config.yaml
num_key_value_heads: 8
positions: "learned"
qk_norm: false
schedule: "wsd"
decay_fraction: 1.0
decay_shape: "linear"
Each number is 200 + 40 x the weight over the matrix's rms, rounded and kept within 0 to 999. Layers, rows and columns count from 0.

# layer 4 attention key, 512x512, rms 0.0375, rows 77-131, columns 384-511
209,236,208,232,291,165,130,238,148,187,204,205,224,180,244,233,145,193,235,200,203,181,183,197,261,91,134,149,144,229,123,221,170,110,274,160,207,101,148,177,162,54,204,264,170,173,250,179,219,211,252,208,174,203,241,281,193,187,192,188,215,204,340,274,90,219,219,170,179,206,284,138,212,163,202,235,187,202,209,221,213,200,217,178,187,285,210,249,128,247,207,115,246,170,201,241,220,235,160,250,249,224,229,316,203,224,168,231,208,242,169,205,154,187,252,192,195,138,167,224,181,231,166,175,178,218,187,205
224,196,197,253,152,214,196,203,195,220,217,197,226,128,201,210,142,210,161,187,210,221,207,183,206,203,190,310,178,204,210,193,203,180,244,158,219,183,151,213,207,181,178,247,190,198,221,241,151,207,224,164,236,143,216,216,209,274,224,166,208,312,200,164,198,270,235,221,180,134,208,179,204,252,246,219,271,215,272,171,115,241,136,159,214,235,209,209,201,220,192,207,230,235,173,224,189,262,207,229,153,212,185,198,165,217,203,214,205,236,233,173,147,186,130,208,199,224,123,193,170,120,227,216,209,190,242,213
178,135,241,171,302,169,184,188,196,146,232,211,177,273,199,194,220,160,220,166,152,226,185,189,203,165,221,116,190,172,237,222,274,142,112,242,174,275,215,232,198,216,219,146,215,197,181,142,266,264,181,206,186,238,235,264,227,141,183,224,187,108,212,204,190,135,234,162,182,241,205,209,219,150,200,137,193,235,187,214,260,188,300,242,186,166,164,216,197,176,277,209,254,224,182,208,175,164,203,128,299,201,292,174,203,201,234,147,176,233,170,166,212,308,217,145,211,172,260,222,263,214,210,178,229,207,138,160
180,195,188,212,165,260,231,218,250,240,250,225,160,252,192,123,215,232,198,212,261,249,233,206,208,300,156,180,209,200,214,150,222,293,102,216,247,330,240,168,245,315,190,155,268,207,133,200,196,188,140,204,151,218,184,191,196,171,170,197,152,121,129,179,311,219,231,277,208,202,164,256,137,151,221,179,203,242,186,226,247,137,166,283,206,82,209,159,219,146,163,223,189,219,182,114,187,132,204,155,200,187,123,110,193,187,235,164,194,171,184,229,239,238,188,231,165,272,222,188,195,255,158,207,193,198,194,158
153,232,261,199,186,197,251,134,228,227,216,159,138,295,258,186,213,260,231,138,228,243,236,216,208,232,285,179,183,113,215,216,255,223,81,239,170,205,243,179,202,306,167,114,214,201,187,243,272,157,124,141,190,227,188,138,295,195,172,165,214,229,185,253,182,186,189,176,223,175,196,247,227,218,172,153,208,196,250,171,262,155,213,202,280,280,199,120,219,163,233,264,221,234,226,116,237,206,173,131,255,228,253,189,198,211,275,149,192,208,215,193,259,191,219,122,221,197,249,194,302,183,262,156,217,212,156,171
194,237,186,144,232,207,123,205,177,174,178,210,184,208,234,244,340,192,222,187,165,188,168,253,123,167,163,181,182,243,170,193,176,194,162,234,223,175,172,205,216,77,139,190,198,201,225,120,207,203,179,259,206,213,157,267,145,126,178,217,207,131,229,222,178,194,223,207,168,230,205,195,180,161,210,185,100,208,166,260,210,167,250,202,139,202,238,211,190,173,200,183,267,226,203,186,162,181,232,201,200,214,195,309,227,217,190,232,231,136,202,185,212,186,155,181,201,229,275,229,187,217,124,177,222,209,164,199
199,224,210,114,205,149,237,190,170,163,227,247,221,266,127,245,214,178,125,160,186,214,192,174,211,276,186,242,260,239,267,200,258,153,173,235,237,251,195,240,202,165,216,219,196,173,197,181,223,220,196,257,186,201,185,229,168,212,193,244,200,165,126,197,218,213,185,177,170,186,194,244,202,221,235,126,181,189,157,198,184,242,236,155,160,48,185,181,204,117,240,222,220,164,263,268,200,197,167,195,228,259,189,134,147,154,180,215,210,176,232,213,223,221,215,252,216,222,191,205,266,175,104,184,190,181,235,213
208,252,171,136,123,236,281,116,196,230,209,219,195,236,196,207,282,214,131,188,220,263,168,203,200,240,295,152,294,174,280,148,249,224,155,256,162,273,287,224,226,281,240,168,240,152,233,230,247,182,180,180,207,222,85,144,199,174,206,216,187,147,107,167,255,203,129,194,204,166,142,215,200,279,227,216,181,242,119,203,245,198,240,263,142,178,245,121,277,208,245,266,179,254,254,139,198,191,188,148,201,229,155,83,167,191,213,125,174,166,205,290,266,250,227,269,202,238,174,145,289,124,252,215,208,160,181,147
221,161,169,121,225,228,201,278,180,244,207,205,205,212,173,246,244,130,153,171,234,182,128,211,253,179,117,194,224,230,267,219,203,174,210,262,192,246,207,187,131,165,269,212,145,191,187,175,226,268,192,255,187,268,193,181,189,131,250,268,207,137,186,245,228,187,255,215,165,227,248,235,206,102,246,171,181,148,210,186,139,188,164,251,180,134,182,207,220,169,220,177,204,222,201,264,204,183,148,256,249,231,174,179,154,172,210,167,196,228,148,199,198,245,236,331,262,189,149,212,118,163,126,226,151,175,237,180
152,182,190,156,158,284,177,189,181,145,215,213,138,223,244,173,315,196,215,235,193,203,191,220,162,245,273,169,251,243,139,199,182,305,121,196,208,208,237,193,193,226,176,176,221,181,172,202,203,163,180,210,207,231,166,234,196,208,235,133,167,153,170,166,229,227,207,193,188,208,181,224,169,195,196,172,158,206,166,248,270,174,203,231,180,221,223,219,241,215,165,240,224,234,221,119,151,196,262,147,167,230,167,234,212,155,210,223,230,185,216,217,259,198,139,231,214,223,237,184,243,250,213,237,221,197,187,170
191,236,236,228,191,220,216,132,253,173,169,143,180,112,207,128,214,167,178,204,234,187,221,235,189,127,274,198,186,144,168,153,239,179,216,200,199,196,151,221,229,268,258,146,227,204,232,175,228,196,189,196,237,131,188,262,164,193,277,148,219,241,207,161,210,203,186,237,180,202,256,131,261,270,229,194,192,265,216,247,222,256,232,132,214,242,169,207,255,288,212,237,171,194,156,169,205,218,211,149,215,211,232,248,222,183,229,165,224,190,205,216,200,236,168,209,221,240,167,234,222,114,295,176,229,212,206,131
180,169,193,174,267,242,195,154,221,170,171,241,159,293,203,231,241,177,184,188,163,267,188,185,225,211,197,138,217,169,163,225,208,236,160,201,191,214,221,197,163,223,184,161,186,151,174,198,213,255,178,157,153,230,150,231,189,149,198,220,163,147,248,224,191,127,161,199,206,233,201,196,200,189,177,150,173,187,199,186,265,145,270,234,150,177,213,184,184,185,196,209,221,221,213,150,156,147,225,142,251,207,224,199,230,195,180,193,160,220,189,197,240,253,235,214,208,190,237,202,239,207,214,126,190,196,110,200
138,200,204,186,219,136,230,123,191,105,172,124,203,245,196,147,250,183,236,217,189,210,250,195,191,159,238,184,184,143,260,192,258,133,101,241,173,247,202,255,236,229,282,188,198,184,239,207,265,178,174,200,224,173,186,255,197,152,187,157,224,156,238,136,155,189,190,208,179,243,205,191,226,222,207,127,191,261,202,221,303,205,250,212,258,186,144,157,176,248,264,228,135,223,179,143,187,182,208,179,259,228,260,207,208,175,290,151,167,195,210,202,247,224,211,159,235,182,269,164,237,169,220,151,220,241,183,188
175,186,186,215,178,266,177,239,218,160,175,224,183,253,214,182,254,181,212,233,182,198,137,217,156,172,140,123,175,270,173,177,147,268,190,187,166,177,259,170,186,114,112,181,234,199,167,174,152,203,186,227,214,243,149,202,175,141,230,213,171,143,211,195,169,131,206,188,213,229,208,271,178,154,158,240,136,181,170,198,183,160,230,225,177,249,226,261,234,181,149,192,250,232,172,137,195,152,234,146,192,172,144,243,281,170,121,197,172,199,189,193,279,177,219,191,203,181,245,203,140,216,225,227,211,220,189,203
167,221,221,178,248,199,154,227,222,198,147,200,176,304,221,220,218,191,219,244,154,216,213,204,164,182,182,123,166,224,173,213,239,207,152,227,218,256,220,210,225,223,106,184,223,212,164,148,194,174,191,282,155,209,219,280,143,147,148,251,175,112,194,261,210,162,210,187,223,267,185,189,177,170,135,206,132,219,165,259,289,133,242,245,191,219,200,169,198,186,178,220,304,155,181,169,183,214,231,208,182,179,173,228,216,216,200,244,192,187,191,197,219,199,211,202,188,218,276,202,217,195,135,186,175,242,129,207
244,224,196,229,129,171,235,213,209,272,230,233,208,168,158,202,68,251,146,171,288,200,206,184,241,245,243,276,198,205,205,219,173,231,229,150,225,193,197,200,199,283,226,228,208,209,160,273,174,201,232,127,212,183,235,162,293,285,222,165,207,295,217,181,225,245,199,213,204,150,211,201,219,221,237,211,265,193,213,144,119,242,167,166,203,175,176,175,193,207,160,213,154,216,190,222,207,248,135,183,187,208,202,121,140,219,168,167,217,249,207,282,141,140,213,224,189,163,129,221,175,171,248,237,145,166,286,212
205,170,188,262,221,124,254,230,219,244,152,177,214,215,163,198,133,226,213,176,201,134,235,205,215,197,158,181,190,228,266,194,203,184,253,202,176,206,212,226,226,330,241,146,210,270,193,212,172,242,224,201,228,175,251,141,210,128,227,249,234,225,218,223,236,180,164,224,186,239,214,186,209,218,212,229,250,212,199,125,221,252,170,261,206,121,145,152,222,211,254,221,155,209,185,182,249,168,177,168,199,157,247,158,225,210,300,178,194,178,218,154,190,201,258,213,213,205,226,213,165,129,253,189,128,219,218,196
164,241,137,204,231,115,190,220,236,212,133,192,170,174,161,168,187,201,267,217,188,211,237,213,172,145,153,213,195,157,198,189,151,133,191,163,177,267,212,238,297,240,183,151,277,242,233,176,210,175,214,211,184,137,209,140,173,153,175,150,168,192,276,215,237,145,171,185,216,247,162,148,207,199,177,277,223,215,138,230,276,159,191,133,218,159,161,163,220,209,135,221,163,154,144,211,257,228,168,225,181,179,198,239,230,217,170,216,182,173,204,216,245,171,203,232,202,167,275,227,133,164,243,188,161,199,197,195
157,180,219,179,276,229,206,185,208,181,177,185,175,326,181,203,240,190,243,187,166,185,193,195,186,229,218,127,201,169,218,215,216,178,141,226,166,215,251,182,193,217,153,147,203,185,187,143,198,227,195,234,182,237,210,259,187,142,147,185,179,101,184,231,174,178,199,171,205,263,161,190,188,131,156,143,193,195,187,214,271,183,288,249,189,162,206,203,188,165,234,226,225,198,222,172,198,170,198,197,270,230,222,218,224,163,206,216,172,204,198,199,253,246,212,170,176,192,276,206,251,206,161,136,205,223,148,198
178,183,179,168,165,278,183,226,176,176,175,212,180,209,206,185,331,219,188,204,163,249,140,235,177,198,201,181,221,235,189,222,204,239,122,246,234,197,175,216,169,137,178,214,174,177,182,133,218,210,155,276,223,235,143,233,162,137,184,222,212,109,121,166,219,250,209,212,183,211,168,226,202,146,221,181,165,244,149,241,211,142,235,238,132,192,221,155,202,173,229,183,247,240,258,154,217,181,266,194,221,205,201,273,197,192,189,211,218,157,180,205,236,204,188,211,204,271,268,187,266,185,140,191,203,227,198,171
229,194,183,174,234,201,222,232,228,221,229,260,216,162,150,253,203,183,172,169,195,215,168,138,200,222,124,189,248,252,193,190,158,189,280,182,227,155,171,223,176,128,203,274,167,197,196,205,180,263,231,217,209,210,202,220,246,218,205,270,238,212,231,232,221,229,210,237,169,178,220,192,175,226,228,229,235,161,210,188,116,214,161,183,180,141,246,227,198,191,189,170,252,140,245,272,175,209,156,268,178,161,166,173,196,223,103,259,238,197,210,178,151,213,212,215,169,171,152,197,157,222,131,197,168,181,205,251
155,193,214,227,225,165,237,179,215,198,177,159,205,258,243,156,232,214,228,201,222,231,267,218,193,246,195,132,227,182,202,164,213,248,77,207,253,231,228,187,204,212,207,191,241,205,113,149,259,230,168,196,182,165,259,237,186,160,162,175,198,97,169,254,263,212,190,247,207,272,184,235,212,167,196,224,182,264,179,246,243,151,239,233,242,101,191,174,195,185,203,186,244,203,219,122,242,164,210,182,172,189,205,191,187,179,266,217,183,147,207,181,219,227,205,228,231,191,301,199,195,182,152,208,191,260,136,182
210,234,209,189,168,169,160,159,116,219,168,159,209,121,179,198,198,163,195,235,144,146,204,196,158,118,208,236,223,253,186,221,234,199,222,204,234,173,135,250,177,161,232,255,218,276,172,178,163,201,247,261,184,133,255,259,154,167,212,145,232,212,227,172,170,213,209,177,198,216,234,165,245,199,198,234,177,176,166,242,198,226,167,132,194,214,180,170,193,227,206,185,196,170,191,256,251,260,186,273,113,215,162,228,223,195,156,270,225,167,210,222,197,170,180,274,207,243,208,206,179,145,222,226,165,173,220,171
177,220,159,210,259,204,183,181,228,153,166,213,172,262,220,156,220,207,274,225,139,182,213,241,134,192,139,105,157,194,200,246,215,232,163,206,184,221,238,207,202,197,216,185,225,222,204,154,235,214,190,254,186,213,211,255,168,151,176,259,159,106,204,209,155,153,157,181,183,266,184,225,187,197,171,191,105,190,199,217,293,162,271,262,217,224,204,170,174,180,245,149,233,194,196,154,214,168,241,168,228,188,192,231,196,199,221,188,174,186,178,165,232,226,233,154,197,228,307,194,224,250,133,158,188,215,160,191
225,181,223,215,195,172,225,154,224,223,208,224,214,219,178,166,171,234,221,210,262,204,229,205,262,206,220,196,177,157,236,199,191,184,179,214,185,228,252,181,174,322,182,182,192,186,151,210,232,199,183,159,216,217,235,122,224,192,199,162,217,266,222,215,243,182,173,229,246,198,189,256,191,191,218,216,268,155,255,140,172,192,169,204,243,176,178,178,208,191,210,203,139,256,124,206,234,182,159,177,205,211,263,126,200,215,197,168,219,205,198,197,208,190,236,215,217,220,174,209,181,202,254,174,174,156,241,205
182,183,218,214,200,266,212,191,216,173,214,190,154,232,226,163,249,183,187,111,256,238,170,231,214,216,199,104,196,197,216,234,229,264,124,209,189,227,250,198,180,185,179,159,207,176,195,215,231,202,178,196,218,295,177,255,235,151,251,249,193,134,169,216,260,171,242,220,208,238,220,215,217,195,180,115,189,192,170,201,250,193,203,215,239,214,200,197,234,219,208,203,259,248,183,133,162,119,199,115,236,225,233,238,209,157,247,149,228,201,217,222,263,234,159,206,233,190,206,188,210,256,212,202,173,192,188,194
249,237,189,229,143,141,206,209,181,248,217,210,219,160,174,210,65,223,167,225,262,198,264,182,232,241,186,304,155,170,193,175,195,172,248,179,204,206,187,201,214,214,265,235,185,218,187,243,192,177,217,172,218,134,258,189,248,278,234,184,241,292,231,169,218,229,189,225,213,145,198,135,219,222,239,215,236,231,207,177,159,238,152,170,202,210,151,171,206,217,177,182,162,212,208,264,242,283,194,221,148,211,214,173,201,230,218,183,212,244,196,257,145,143,174,227,183,214,155,183,151,138,252,229,165,166,245,218
240,205,203,187,145,170,191,209,237,226,212,253,231,135,181,208,160,188,171,200,222,165,226,168,222,195,239,249,197,217,233,201,200,193,286,181,188,214,232,195,180,216,206,232,203,188,215,214,154,168,283,149,215,174,264,165,205,224,197,164,217,290,205,185,234,185,165,211,227,101,201,181,195,231,220,253,268,208,209,190,147,226,154,156,184,197,175,233,175,215,154,207,142,208,226,258,211,247,172,217,173,210,188,186,196,233,178,200,203,219,197,237,172,187,201,254,199,227,124,192,125,214,252,252,164,168,249,208
245,202,163,134,229,145,176,221,178,161,209,176,237,141,136,202,165,125,179,205,149,160,226,154,148,126,169,294,236,190,194,157,244,111,214,180,179,214,134,260,208,132,281,251,182,257,185,176,147,224,250,210,230,86,234,259,162,176,203,175,239,252,239,152,196,199,214,185,112,180,259,146,184,217,210,218,194,222,167,269,193,174,152,114,120,218,196,234,168,258,238,189,202,132,213,322,172,296,223,301,173,216,219,199,195,217,148,258,151,171,204,194,150,179,154,308,189,228,216,194,152,192,200,168,177,221,202,197
250,273,185,227,150,196,153,227,198,204,229,173,198,153,221,228,209,225,157,260,234,222,202,178,238,219,223,277,215,158,120,180,168,196,291,164,192,128,207,203,208,171,193,226,170,175,224,274,175,136,154,178,199,139,130,201,175,270,215,222,193,255,145,182,218,250,196,174,196,106,196,180,160,241,188,198,210,219,216,236,140,234,165,150,165,360,262,227,204,256,143,262,189,152,234,216,173,228,265,156,149,180,192,203,184,198,182,187,194,193,223,230,201,195,138,176,168,248,158,195,262,208,221,246,257,206,222,177
193,186,158,194,199,161,223,201,233,271,199,195,202,133,159,220,143,198,244,175,224,177,226,214,222,184,235,233,164,179,257,190,226,167,186,145,158,225,222,164,225,280,255,171,216,237,228,211,247,179,230,129,211,194,201,83,222,220,189,173,215,315,240,195,221,201,200,193,236,163,260,204,189,193,228,219,285,137,217,135,182,246,145,164,230,189,169,152,178,188,197,200,135,193,133,221,239,206,158,227,252,184,259,177,215,252,160,176,223,230,176,220,206,185,253,207,222,164,179,226,150,191,273,196,214,163,243,220
150,154,252,185,258,104,238,197,228,197,152,136,235,205,187,267,166,182,211,105,263,184,238,183,246,144,200,185,168,188,314,183,209,131,192,215,158,230,239,199,151,230,213,195,200,196,183,145,286,237,190,144,236,160,283,133,223,198,205,139,293,200,284,232,235,196,179,182,265,225,211,259,193,198,172,258,267,222,238,166,172,193,227,189,285,147,181,251,210,192,232,223,132,249,152,252,269,159,143,263,217,211,289,247,189,235,220,190,251,209,212,148,151,194,233,179,240,195,210,264,117,140,277,183,227,192,236,231
199,198,254,206,241,127,144,99,251,184,260,170,169,214,166,235,196,203,153,143,146,280,215,131,229,225,209,203,219,82,226,195,221,122,201,203,180,232,210,232,197,233,237,201,232,152,288,239,208,192,139,150,154,213,166,188,188,269,163,267,203,167,147,175,202,168,195,190,183,164,221,191,188,209,189,111,241,234,173,257,225,229,211,138,153,183,212,211,182,194,219,234,190,110,235,214,149,230,204,227,208,205,260,188,180,220,250,189,177,227,191,178,170,221,226,182,203,190,203,193,222,262,237,166,276,230,129,170
226,258,243,226,157,200,186,169,220,249,196,226,201,146,186,220,144,208,193,142,221,188,202,209,197,178,191,243,214,240,182,221,173,281,267,153,210,187,197,164,220,232,162,242,203,252,184,236,146,185,255,214,221,183,275,148,245,215,197,224,192,268,190,225,231,201,169,213,252,203,229,160,201,255,172,253,253,173,274,185,155,203,152,154,174,234,174,211,173,213,152,202,228,212,193,245,245,248,182,181,168,208,235,176,186,239,243,217,232,191,198,212,143,171,166,190,208,177,133,211,122,211,214,223,169,143,241,243
205,194,180,185,260,85,204,159,207,160,173,220,210,251,198,192,218,166,190,165,130,231,232,190,204,153,173,202,189,135,258,158,236,61,148,248,175,197,131,231,222,196,279,146,246,224,246,166,269,250,199,196,235,166,244,241,227,154,197,221,174,187,263,230,164,139,194,220,170,267,241,175,199,177,196,195,167,185,150,218,241,194,245,192,219,169,151,168,194,214,296,214,221,184,186,235,167,205,188,232,236,215,257,213,187,218,245,143,168,209,217,167,177,207,225,200,227,200,276,177,241,147,212,125,124,235,170,186
180,170,175,232,169,190,194,182,193,236,152,180,203,213,220,121,196,212,308,207,239,164,247,251,171,199,206,150,117,216,215,213,216,240,134,177,196,231,272,155,210,305,178,134,224,247,144,171,215,178,199,175,255,204,247,115,255,164,164,99,248,203,193,234,264,241,201,191,233,235,176,234,183,217,204,259,221,215,161,158,229,216,229,193,308,195,155,146,191,193,211,190,147,288,147,135,303,198,212,179,224,187,200,245,230,226,219,200,232,190,203,220,211,187,165,171,218,212,220,197,181,182,258,214,132,200,204,191
135,215,211,253,161,240,209,150,226,206,195,193,133,285,233,121,238,224,235,200,204,242,234,226,191,195,234,152,144,146,178,208,184,238,90,246,201,270,267,177,193,310,163,124,196,218,146,191,204,151,180,237,177,239,172,217,197,170,225,148,143,141,164,204,205,209,178,196,213,260,210,226,201,184,190,143,162,223,165,220,254,121,220,247,238,218,182,161,225,205,177,235,190,270,180,66,233,159,252,173,192,223,165,229,231,174,280,160,206,157,207,228,252,241,189,131,208,235,305,201,265,210,222,190,200,219,185,161
216,165,201,215,160,182,268,234,218,211,235,233,209,165,171,208,127,239,175,211,271,144,219,160,256,207,185,268,214,228,190,224,166,252,290,177,213,167,171,196,187,220,232,221,187,173,221,308,169,221,207,146,241,170,227,193,252,259,286,220,221,258,176,171,218,252,228,267,215,146,196,180,232,260,273,215,235,212,245,205,128,263,133,202,209,213,237,221,187,229,157,220,190,221,191,166,196,228,190,165,180,155,185,181,171,207,184,148,229,235,202,229,133,161,197,254,195,231,119,179,195,174,198,270,203,133,235,187
164,187,190,178,183,249,171,275,184,197,190,233,236,185,215,226,213,182,237,176,156,198,143,237,169,189,178,146,179,245,115,208,142,223,200,212,241,190,247,174,211,60,142,214,176,193,217,150,197,253,209,268,221,226,160,241,207,179,209,205,214,146,248,226,163,215,204,179,166,220,208,231,199,172,178,245,129,152,156,183,192,166,242,216,186,205,251,232,200,199,199,160,234,207,227,127,219,167,227,227,207,172,119,296,218,183,153,252,241,170,165,220,229,157,187,160,197,177,246,211,198,205,161,229,166,199,205,212
199,226,211,223,211,166,201,227,218,252,189,220,231,151,168,170,109,212,221,193,256,177,245,188,255,175,147,250,161,204,177,248,157,172,278,151,164,203,194,171,222,227,180,229,189,219,160,222,157,163,271,171,209,154,230,135,261,252,213,213,174,281,261,246,181,202,181,212,198,163,200,157,159,213,229,282,235,144,233,165,183,230,134,161,223,220,195,160,157,218,169,155,201,167,161,213,210,265,153,218,170,199,229,168,205,243,189,218,227,249,196,206,179,163,204,220,177,146,156,231,117,234,209,208,149,161,262,252
178,210,210,176,167,198,221,207,204,204,182,198,223,214,243,182,275,204,218,128,188,167,219,300,173,204,235,191,147,226,236,219,218,170,103,215,201,210,138,185,205,282,304,169,124,227,200,216,225,209,221,219,231,231,182,187,228,202,212,161,275,180,206,173,233,269,199,180,217,230,184,212,249,221,258,165,217,201,208,163,210,237,239,186,236,99,200,137,254,231,289,153,192,255,191,104,247,144,235,162,195,230,241,246,184,198,199,146,226,207,208,227,205,214,178,143,264,202,200,217,239,111,219,219,206,222,211,177
128,205,202,199,272,153,151,164,249,251,198,197,153,294,152,148,152,217,233,164,165,183,228,160,217,251,196,153,206,178,203,230,214,229,163,211,170,216,241,189,181,287,175,129,228,234,152,278,185,186,205,168,143,230,247,107,294,200,193,234,193,166,172,256,208,172,169,206,235,256,177,222,218,223,160,185,218,153,229,147,248,192,219,220,234,146,139,145,210,198,198,197,269,174,175,177,187,193,202,125,261,169,277,128,184,214,308,124,182,223,212,194,223,207,235,133,167,166,265,224,242,283,260,206,215,189,165,222
186,129,194,181,251,180,227,159,212,115,211,169,207,289,174,261,172,167,130,170,159,211,245,126,184,184,236,219,240,192,306,133,261,98,166,220,195,207,246,217,197,226,230,189,185,160,188,273,252,203,182,101,184,219,206,181,211,237,197,199,263,159,204,200,163,184,201,208,158,174,189,216,197,221,214,180,237,268,180,217,221,221,243,201,152,148,195,161,189,258,285,228,207,146,202,161,179,172,229,208,250,201,249,180,157,200,255,191,143,261,232,188,213,260,231,212,238,171,197,147,274,148,251,162,281,293,140,171
227,223,177,73,190,161,182,182,199,161,161,188,200,121,148,277,210,107,195,196,177,184,155,175,159,158,177,252,170,176,206,235,210,76,260,206,185,198,154,263,207,131,237,188,228,228,221,142,221,198,230,296,285,92,225,283,149,167,241,159,212,185,245,190,207,204,208,189,189,266,226,156,196,229,242,217,199,230,139,295,185,176,212,159,141,188,166,218,218,288,238,198,219,164,226,253,151,250,184,240,195,190,225,263,222,241,165,244,216,248,217,232,172,170,128,290,209,205,236,216,136,116,192,213,174,178,208,190
160,168,195,211,244,204,169,197,228,212,192,236,200,237,153,212,134,219,152,180,166,188,254,185,200,213,190,217,187,221,176,241,159,216,261,132,183,175,223,199,214,195,152,266,137,188,176,264,144,162,239,198,192,243,297,147,262,228,178,244,174,242,213,206,217,189,162,204,234,198,176,218,185,240,194,228,265,200,290,140,172,204,167,188,220,215,218,252,190,220,160,165,249,155,198,232,136,208,275,180,221,142,210,153,159,212,149,208,172,257,221,146,149,181,190,159,195,163,216,232,192,243,224,244,246,181,167,243
230,168,234,216,205,114,269,152,229,297,186,210,212,187,165,180,76,189,228,189,230,211,187,141,263,198,163,210,162,177,259,249,258,180,239,171,234,253,204,191,190,260,217,196,199,223,138,187,215,233,209,183,192,206,277,164,247,174,165,245,204,259,234,236,259,208,172,251,231,211,241,205,191,184,216,280,239,162,200,127,178,218,195,235,249,122,175,208,203,204,238,157,209,240,168,245,206,192,122,141,208,165,259,121,197,196,192,148,249,189,201,191,170,208,229,211,213,201,148,220,161,200,172,177,140,131,235,222
213,196,205,214,159,213,234,178,218,251,202,215,222,133,152,125,143,208,175,168,272,214,238,185,211,218,250,285,200,165,241,181,167,216,214,123,209,252,222,205,226,266,194,212,228,215,165,263,187,161,185,158,233,177,238,122,248,265,216,161,210,273,199,165,220,232,201,212,232,164,220,185,217,233,266,195,262,209,255,169,158,211,124,156,226,207,198,217,195,224,163,234,184,193,193,187,239,238,185,201,167,184,181,152,162,210,188,152,219,213,252,199,147,159,197,209,198,186,118,201,199,170,254,234,206,172,255,202
199,258,207,251,230,217,191,163,224,220,252,164,172,146,233,155,173,222,155,229,227,215,199,183,247,179,158,204,199,101,207,169,194,224,277,124,210,221,208,160,195,266,165,189,268,208,239,263,149,174,184,174,206,154,174,200,212,283,258,208,155,271,156,215,224,189,192,211,235,130,209,175,150,187,193,176,236,192,234,266,237,231,180,218,162,267,249,209,196,148,168,264,184,183,195,211,189,190,173,186,217,219,181,170,198,169,308,175,199,170,212,170,170,216,208,186,159,220,118,231,190,248,248,212,242,206,224,158
194,154,186,192,278,217,125,207,208,179,204,199,176,246,195,240,251,145,195,170,108,229,128,214,154,203,204,156,189,190,165,199,217,167,166,196,182,189,227,205,179,156,160,206,214,164,232,133,225,264,180,233,181,231,174,270,127,207,183,229,162,108,225,193,150,164,196,175,190,211,171,218,171,181,124,160,139,165,134,243,214,186,279,201,162,221,201,265,182,194,206,187,256,182,236,230,166,203,203,211,226,205,191,247,183,230,192,225,175,186,207,148,236,252,176,152,161,218,281,224,262,210,158,140,218,237,147,212
184,181,176,121,118,240,159,300,194,240,179,224,217,126,154,240,276,211,222,195,235,208,103,237,202,202,166,214,176,273,195,185,121,245,205,206,245,281,159,185,162,165,184,239,224,237,133,153,133,195,223,294,195,190,163,192,212,216,207,149,179,164,145,137,207,204,234,214,165,276,200,195,187,131,237,213,178,176,169,199,154,111,166,175,182,130,188,178,253,232,155,185,267,229,228,187,198,168,171,196,157,194,168,244,208,184,79,216,238,218,180,182,217,167,190,270,210,247,205,175,121,226,115,252,143,161,208,229
224,138,207,172,240,189,248,165,215,249,205,252,182,219,185,171,183,187,213,146,235,229,202,192,224,217,160,143,193,204,238,174,210,235,208,175,175,230,272,181,170,240,147,185,202,221,161,241,200,212,219,192,164,232,230,148,245,160,223,203,170,213,223,260,235,173,194,201,256,238,240,235,210,199,196,231,276,165,207,163,180,149,163,229,229,152,175,168,193,194,180,208,234,225,175,192,219,209,161,240,228,175,174,162,168,208,180,182,205,221,163,162,180,151,216,217,194,152,168,254,121,251,167,183,163,136,153,266
240,210,220,202,204,82,147,252,189,117,187,200,176,188,174,236,223,178,254,186,175,175,170,179,213,178,326,147,220,254,157,251,233,241,182,213,154,135,243,186,153,315,233,210,208,185,182,303,264,212,168,253,168,179,182,124,254,185,220,193,225,218,217,181,100,224,233,2,223,223,174,262,206,225,188,168,266,186,156,204,189,182,184,240,236,237,190,208,278,224,174,202,129,208,200,270,203,226,163,149,192,222,163,188,238,181,209,220,233,185,204,226,236,195,224,222,172,126,181,191,193,228,280,256,224,209,200,247
191,168,231,217,181,163,302,246,180,175,197,167,163,210,219,228,116,156,239,242,215,179,149,170,243,242,257,177,176,249,204,226,255,180,171,196,195,246,224,234,266,212,276,236,243,194,139,280,215,115,156,238,155,186,183,170,192,106,247,205,232,214,290,188,225,226,207,189,310,206,169,227,160,205,221,190,262,189,193,186,211,197,188,273,252,148,229,207,166,237,191,232,185,211,150,202,216,185,188,158,240,168,179,228,211,205,233,181,218,213,206,260,194,226,258,205,253,175,165,254,203,222,322,319,194,239,154,132
210,199,180,215,218,268,168,192,250,238,314,219,264,258,262,198,257,277,190,154,191,249,145,185,134,206,160,256,210,212,260,130,249,249,177,226,191,257,137,171,242,143,153,154,221,177,180,149,114,184,180,205,218,164,109,67,201,226,179,128,200,192,198,220,289,169,186,261,194,225,137,220,201,209,189,219,150,240,223,246,240,179,252,160,99,262,247,204,236,203,229,162,239,220,148,191,110,147,247,227,206,249,233,149,167,182,227,159,200,206,190,137,137,176,107,252,199,245,260,251,194,122,167,113,199,167,216,273
167,213,188,208,168,247,178,191,147,303,250,228,151,188,208,143,271,226,159,218,174,222,228,243,186,226,15,254,214,177,173,170,206,217,211,254,212,234,157,175,176,98,197,211,214,268,216,177,206,235,197,232,213,204,180,218,183,194,229,196,149,213,146,215,176,150,243,371,128,187,242,230,215,189,214,165,133,201,205,166,205,180,222,203,151,206,209,214,180,165,184,180,285,218,240,195,175,154,156,238,209,211,200,261,138,175,200,230,237,199,211,137,214,191,181,224,281,315,242,240,199,191,121,132,163,130,242,146